From a checkpoint of a small transformer trained on Wikipedia: 2 heads of 64.
Each number is 128 + 24 x the weight over its row's rms, rounded and kept within 0 to 255. Layers, rows and columns count from 0. Numbers have three digits each. The size before them is the row's rms in percent of the matrix's.

# layer 7 attention value, 128x128, rms 0.185, rows 49-63, columns 0-127
070:141133161156103096104086127152135103110127111171153137123119119152143149126097099140096174097126137132135132119127131135124184134103136129119138167118120119183129169131105153135145142122131194139118111105104109121165118099124169124140174128155143117131143140160158155123114101081150150094118179114118156142155149123120144130167110116183126131164158106124179094128139103136114146078110
061:080131088121147134131126144101064168143142135104139106121099133144127114154131097166110087140138127141150100099104112112093113089115115132111134139132103141106144144111105131107107152197125137150075127102138115125079136061113146146155125138085139095122080106117137127106138115160132072140075122171090132145113104113145146129123131128134106151134105124138100120117141136151121171103136
072:084115161110149138178123134114156124124152118145104103157136161143116146110128131157128106111168133151119141110141118114135119165083106156119161125109118107114099130151112145115130116150092114107128140108154138156151142105098134129099125139039113155157142127140165105156123118122130109115142145164139107128149125147144155165132092154130137039149179140110144127126068110136157095143136
076:107150111130120085143145121177124159144140136172123095149120131138089084101162124127172140106120137141083139101125128135095137137097158129164134105126132137046162141127142108129112117099158093093095094114165098113128134096155119117118143113145078125165109113126094094128195106107125133121138130133164147145124101135171143149105100112134134134149109154084100146126102111134144126115134
064:087109106106175160150137177097151140102147158109145134149112151129154103153112154122155124162113094085105139152149137143149133137140147143192124121137132139127126111108130117109103126128160143152154138147168166125088151102162085167116160130138145148164140102134113136111137115124134184131178157143160174128181150115140137117134123112148116132122142163149127157101135141170111101156167
066:123107118121141138151143123128163169167128124086176113094137101119159120131131171131146101107131119136121138155085106110125114111091159123129135153109135091129140105118122156122081103079155114138109114120143098112112134183129109119088112127121076167131119144163134142160138147145049142114149141140142165161099108147109177153147143070128168129110133088119120136116107140102131115143134
076:111116095131151099158102130096109093146132177138122147153119084182154130125126133123086135110100116130142120104104087094120147135122122112128119126130133161125135174137140110102124114183151110190089176124103094113124113130126144149144133104095146172112091136120145121132147132097146121139142132126144097129114143116054105107133130113129070109133134137122188131131123167120096082133111
070:130117123123116129177136132111135102152152096112070136153127110131141108124128106129160149107158175151154119146151115093179123143139115147139118121125111108126166165132121153084160066112101109136168142146136123136144155167113146081185104118117137169152094133119138109146124129163141132141138137133175089133100167132149138090119150109081194121131113156134141162116126110109106120135120
079:110165136136106098135127117128166076101092128162173166128141110186135085178121110148099159159176135147129115160109148130126109149132109118131122120121166130146125127157109158117140149139114119109130111149118103074113088116096110183086076137135098174125108126135088136140088095154108122104124168141117146109136114125130159130167109124131110117126145155144125121111138122107136142118179
075:131116142151105132131092106085147145094131120093129112126131153116127118089115113124123097132100112140171129177125164116131136147129130112128115125135125097104112057173146146111158135134110119092110194097103128131107149123121131115097149162112109110118139152140160110165174119123094155136160127072092110148146113147098108111087121124119102098124124099119144102085170168123170115131169
074:119114123129101116094130147118131147191149148129120122107144191115114116098107095113133130130100128126124153111153104101153088130148086141132117118156122137152078119076154118110120129182069111132140150080119148142124131170102101114101123111093147144127168111125107122117113139150161154156149082123102100109085150112144127082093123112128137098141114165124136123133098115138149179144102
074:167127111173148134094133142152097113160111126136115128143117102101118151124112170071128101131144093111129099139105128095155164124129138064147155089116124147166103165118142122115123108117150118108097123096130120156124115113148173132210101112118140133092100154139110127131144149132182132145120126131125151147126132130117122110144097114123206135107094118101137095127105133160102107120097
062:129105159130142122165142112159106119150143146129108170101129146125123130093150136145082126161137108148149156167139134151128083146182129119115110166147137115102138096121117111128088102128130123108100117155103114153122150173115128088124161136142113121168116166104129146187098139119125122134155094110122087106159124120135153133120157074166088146135126138132149054123144121150084141087125
089:097131122109120119129116093075076132081164095134104130111096070114108092164144074105138161100089129125111124153130164153143136146129106114092158128120109116125157135129154151156138133129091131114160149116089110095140136135110148111136118170160169115099202142125127128102145155121156133085157154118117109067121155098107126114115147142108125117142117137136147128118120132131134162123112
067:104114151113064146116099125120104152152169143098114120109095140135134133143165124153140096153107118120101133107101167138128141142125090155131135144142132095103100133108131120142163122078153125107156096127079153092129166116119130124163094114139138174143102149138117155165103148148149128100102103119115120117131059154118142178120148111114118119130095116102141101149091134069156108162111
# layer 7 attention output (transposed), 128x128, rms 0.186, rows 49-63, columns 0-127
072:167156099090143151115137123116113159158135149080148074109131132146112088133112129148155141141142122112080146120121104127116065123133146112083144131135135124129147128101184131111118084150095123127142155118152141140049114121133109122119110097130142177138129129138110136110102144130124117142105093141136137148088109135124162160124152116106090165073095143131091139123111161140156100157095
066:166111114114154105111117107118143126127112116140119070143150124107152107138115155120134133106141084147090137161166182180137166105109122099166116121168113169125094113125095101125131098125068120129142145128094108126144112127078103125160104091091122103129143130128143122146137146122136132125126128121156121102119110086120126114110114138076149069158157113145134129108065145093134115158104
081:151102116118151116131133138144076105147113109100113134115126113101139127137142156086155134172116106080127160157109163164171134120122137074108112126150150110128149152105147106162149171083171145127143120169141132079119119139158143121117112130157148128119120110120093156108155098127153153141155140078094171113161121126144144111124145125134115178091089127100138107158146117185114128120144
073:124098120135100149104095128149125123152127117142100151091105140115152142113112075106109128177120176088148097114111121162149119122122118112101131170135132100128118118175089170143116132157110138146146140168097157134144121154094127159106128112122166125116112148127119148164093157167146104134109161085119119103135198134067102150089110153130116116132123130149155109132123149140157100115169
061:084166143167106126121127121170102122155155099131125179116117100133073165135123113148132139155150149175171126121142138111188116107094123104121156154152136116126129155140104144156155148144137156153102135155119141101165119145158140120165091144090105120120147122120131125111116156160132083128112115098163099089115137144154176099133121130135103123149083109110126104161124137154148139089083
064:091099134141080166139129126121113116088119130155084147114088158145116135108108102114132126118104121128136105140096163144102134144141087137111130090118141163097076135160117091128168168101119093106118119130102131133153106106117155136131169104119140090111126105113094160095112104137160137117123114097102086102168100106154113119097127146120109089156127127101135143157123095130144125084195
083:136135129142097138078129103118129167100061105116121114079148167102103099153099141111132137142161139179120138127145160138115159138160133166171124132152094121146118096141104132115123120129081118074113095122119124144140168120123133152156110158127143065132160164128109134118137131104126123082094107134135178125111122127158130121142141136150155103132137119153118149107135114128170195114138
062:128102169115118139088098116149117129116076155148158148117134135129173138112109144143122125103126132124103130145129171135095128128158151084166085097117166110138119088136130115159123180125126124126127100134100128134140131107142158177124133149139185093103138147116115171112149104095114115138156149111068139109137133122122110142150085158161099100142154107101161088141125109142139102134189
082:146115144115155132101122097108093160140133114121083111118127136122086134059158161106158111122083114118149129166123138115141181122130123117092092155149114106141100120079110117128152106141077126145118137102129162188166156103139128095178138131121138103115138105120134104144153145133134115188128092110133119106117131112161106134111161124163143104113081124133159136145104128150133113155090
076:143105119127164120155162146150119126132135117146136187148117111118132134143136125080147144117158150114111137109162119160142148147092111174175137152137112168152110179096145112155158144129167148141163127152181128111175088136137124118143119113158114130174156087127135108076137089125173150147148146151143155097117108141144119145182170112111134121107148160145125137139125113146128129123088
074:122133135117160145182119144119118123099084119102148144173151096118158113136135151100136118122118099135126120091142128122129145145127192120188170105101111135124145130128126107121118129081183138127125111133131120099143115119138147135140134154146079135101106162134165094091181106082115124090133141138134147133160116159130131132171173178114133122140136072131083111103149110132099117126158
078:091120170142096091166104137069142161075136167136132110084140161146127117147142103149096157115123145173133103121108135151118091128148126125152108117124141128082141098099139111147092123135102131160137154136090135127116177136098120116103124118160120118123123129122150156143133150120082120085093105169129111120106144150151095160120116153130122106154157161133128154125160120071149132119178
070:125115117131102140116137146130170153126182140134153159141107106111102098146121112063124129135109154129132141098131144125156147123058138181129145128126131142164104199154133130153132103148143145159115140117133155105131141121131123164118120119111149154139146099119142103070136079156130161090114151163152133130137165154131102109165117135116167114161129128120097149137131120106204141126139
086:179132129118142150114136096128143091148108137119174099133146164140127152111110177187162123100149111126105150132125065115087115099143154110150116127125127157169140139092136141098138092126146125127135124075146145114095095097167135132127130117122142112174084136175128130129108059111113136157128098103110144190131114147122146123136144117158096134089136141111112119118132148102109136131137
065:146088105101173125145138162145147059073120108141139144136156129125145147134116134123144120135112151109148115140094090133114107111165130077108093112127130137109128087151131151113121136065090123157137159129159112135123123129126149129109177141091125102119117076124142131092154089111103136155136138134148127145127141089130114054125142151149139120128150143141146176144146130134081149087147
# layer 7 attention query, 128x128, rms 0.182, rows 64-74, columns 0-127
107:155141108139164124137151133138141152117157101126147089137151140122116132130130095176137131115099134172119090140115144054114104096133132128111103107173132135116091088113147137130159110105115139144146164111177115124123132133120154132163127127110142145134125118140102144077148163128142100178057166174183115146138131135127121076136158126134135088130126137142146146092169120091134143133138
103:148103146116117121131136104102129131137117141115160157153128130090100115110094129095152128140138131157146144162113103088129154122177105141159141134116111117119153126140142139139134135077127142104141182118126109103111085173113149126142129134138088136154151148149166105141170073150141113086138128099107193162139093146153108151141168146107069141135091132122150106150153132175141130126086
104:112115132162119134151105139129157181097152117108110126147125134123129092171160088150084136140142158149135104145147112114133121131128149117149129127122132135206139128107141100170117134101153115117154119127156174103123133125101159126148121109154112146126146117132171158121102147124121086108117090129112121103169088084171100167143077104161107132119087082107159086156149136108138137139127
113:116141143129139159112120121124161157163141104152106126153119133083084108113115092079107167144096163107156121145120134129137106127118088156139140168164073157138109132130088159147144134191109116097130118162109069118136151128140112123143106122162094100143114131117151124152107112122171147164101118115133117120161094148125149160135158140108109125149133144129135109172164133107112081155095
110:107123139166162093123144098128145110136168149184131169157147091133143137140185154114085103132082128156112141106147146136161176111135083132118167149097127127119122117162160134110115095120146136158076119068107135153144138141128126163096127162126126093156156103142122116139115120144127135135130131136104124121153125161126128127162142132165152163140161187124121126135161150124114120154172
092:149142168094131091123103122136163105147157103124139163205112108140115175140122136133092124127138195100160090139135127118133129156118085135105104091160151123126124118141113133130131135117168108124136112116146096112160130137094117114148082102094128094109126130105117087133161143169112095103156123116116085104140133139098141122151104141133121132147165100173117143140112086096118172122156
106:073123136137089101126132138131116126099162088132123169147121145086132126131110101149123129138160121153165138136126082129126117112101117170121094112137097108127102115116132127122152166153054114133140137148093083129122075123131124106107143068158086139114153126148157132132140160125150079119072109140135130127119086128136139117104128129101136160116120168165123131100079134133159105160117
099:160106129094133128153105129143151124109153095111144118085125118105102177069140136143145128144122152194128138118119123172167112142105124125157169118079135140136134133110089170082126142133131163146127068134110139136112094113135132123140111144090105138116126097104106126175127168113156123151130107105158127128106144102128145143142086110142087141150164104125141106156146173171153111135155
089:160135137137161121112172101094116125123079145134101140078149126137132094151116142147182112076152081104150131129108125115133132131096166102162163121099159093125119126121151140128164101129111167117145113143065153136145127134118125098112183160109112169143138162143106154114140116137134088106136086146127101093118136117137140124129070092137137144114081128111135124122155129133114110118089
113:123153159170120117123109087107155139156125150138105154123128146188121108146145152138112145120134144075130094135102136127106133133117152122121155133134122092137117130193145117123075092111149153121126094119113118163071136133153177128149136143099086095087114123089093119135109095086110130101162086117129131144111109122156127105139176117114128129134132176106133161160119132084157120115147
098:117134135133123157126121145106118102106120138143113109114098093092176080103133130111147168143133143154170112088156124144128123091105136110154169128145122126084097151088087122103126122127144143141113043121102093111141127111131148145098147145129107128136136086105133176125112088155166119142114098134154079123131129118110164114121133126100100149135119121134119158108121102180152126068142
# layer 7 attention key, 128x128, rms 0.157, rows 64-73, columns 0-127
108:099123155117147132133113176139095178107126149140164098113091119114113156159130144173100155120156097146175167126160157105099135114139142115118131131146114110102088098146163115162143143137114095161108187112125118145126155106104121129181173088093149138098123152169120115100132131135140087114089121151159119150136124101127146135149115138090131114153150143148111154136100158092111149126104
103:105062126166163136140153152156125124096123099108137165127126076135129089123120135128140154122111134144165125119150089113130095131132096115144130143118106132145111144119123135096116170115133155134093124158128135122157119077127108118100129190083119161164130096126121156119140112149123116160154133138106163153149118132111125106095137090102123127107180171096181157157130082139080133137119
104:074110175153081109146141144099130108130110168113066115088116118125125153173120143150137118119152129140122105143140095102109152125141121107125123136105107131141128174167155112167044107177116124116130118156102128155174076093098160102115106129115120128119100128102148118085164138150108142107108122148145135118132122119143092103144131144127169140119123137146147129128154100094142126108114
114:123182093137166129156127107108191110132104094162131106172113115096092144149114121108140125143127183088131136146127132135164126146126094109083135150131124147120117129149104166129121138156126138137147131142153099146139115118126159129120125138099117120174065102107125102126081128166168108139112114119118117133146132119147155118136151091139111149110131104161136151181128068176122085133149
138:116132149164156083124164102108103134146133147138129177130159170150112115141153105097096137140098126103148128147141133090144140097092138126169130117132137126140116129179110133159103114104116170119127101138159146107120178123143123130153091131077121068144141125116130098118116083143091097145093135118104166089159145123090144095147191127119123129104151142113137143120091132103158113115149
099:129132152120079124108081130132180094101127130106104156144148126109074108129125096129092131102127172079169139127118137129106140131135167143130095094150104156143145095159140146119145153143125096136160055145136156170157138132162173126153155127131117142079127104148123121067148150109117110117111122140129114147120128119147112120143103160121111124151137100121126176138075129144155132131135
112:083166112151142097144145146127139123134174142141129167131160140086147116135123115162125136133142151158158095088121117104142146137105053119126099148125126143109118091108115131116115113127113127131141118127120091138135108115129131147147171111164124119126163062128135124176162104156137104131115085135097110160148060090133120141123153119120127190082115146174141138110130140131122086124139
115:117120105090146107108108126131150132146152102136113145087109152109140112123145137120146129151173127109158138123161147162166164137105093156144148113092155108150158113147128165103122130091160145179106128143112158138102102113110107166143077107106108130148151132068105128139153137098137139127128183110118130137086170086162128133143096135186147112103129154161131099154126126111166152143132
088:134192104145113084120155159113101122122114108123092142137134132126114126140132128158177096126117072151090098130116113105130078154077165157147129132135146133147094189117135089114143117134154125160122161147134186156104119158157137116095115115115153144110167130129136157131143098108128116138161119143130176100119148130115152113113070157174118113118092139144110119107138127136119119127100
112:136119137140112108096084111125121136116093119093115121106125197168089110156109145138138136145173150121118123143119087103106111161152138101144138160177142119129090157136160133108092147124144142085090116121131106057137119101120135122103111109131149097085116143080108113155122110119128155087142101149144091141112156141115126159130120126123107133125093087097096158178140133135158136110129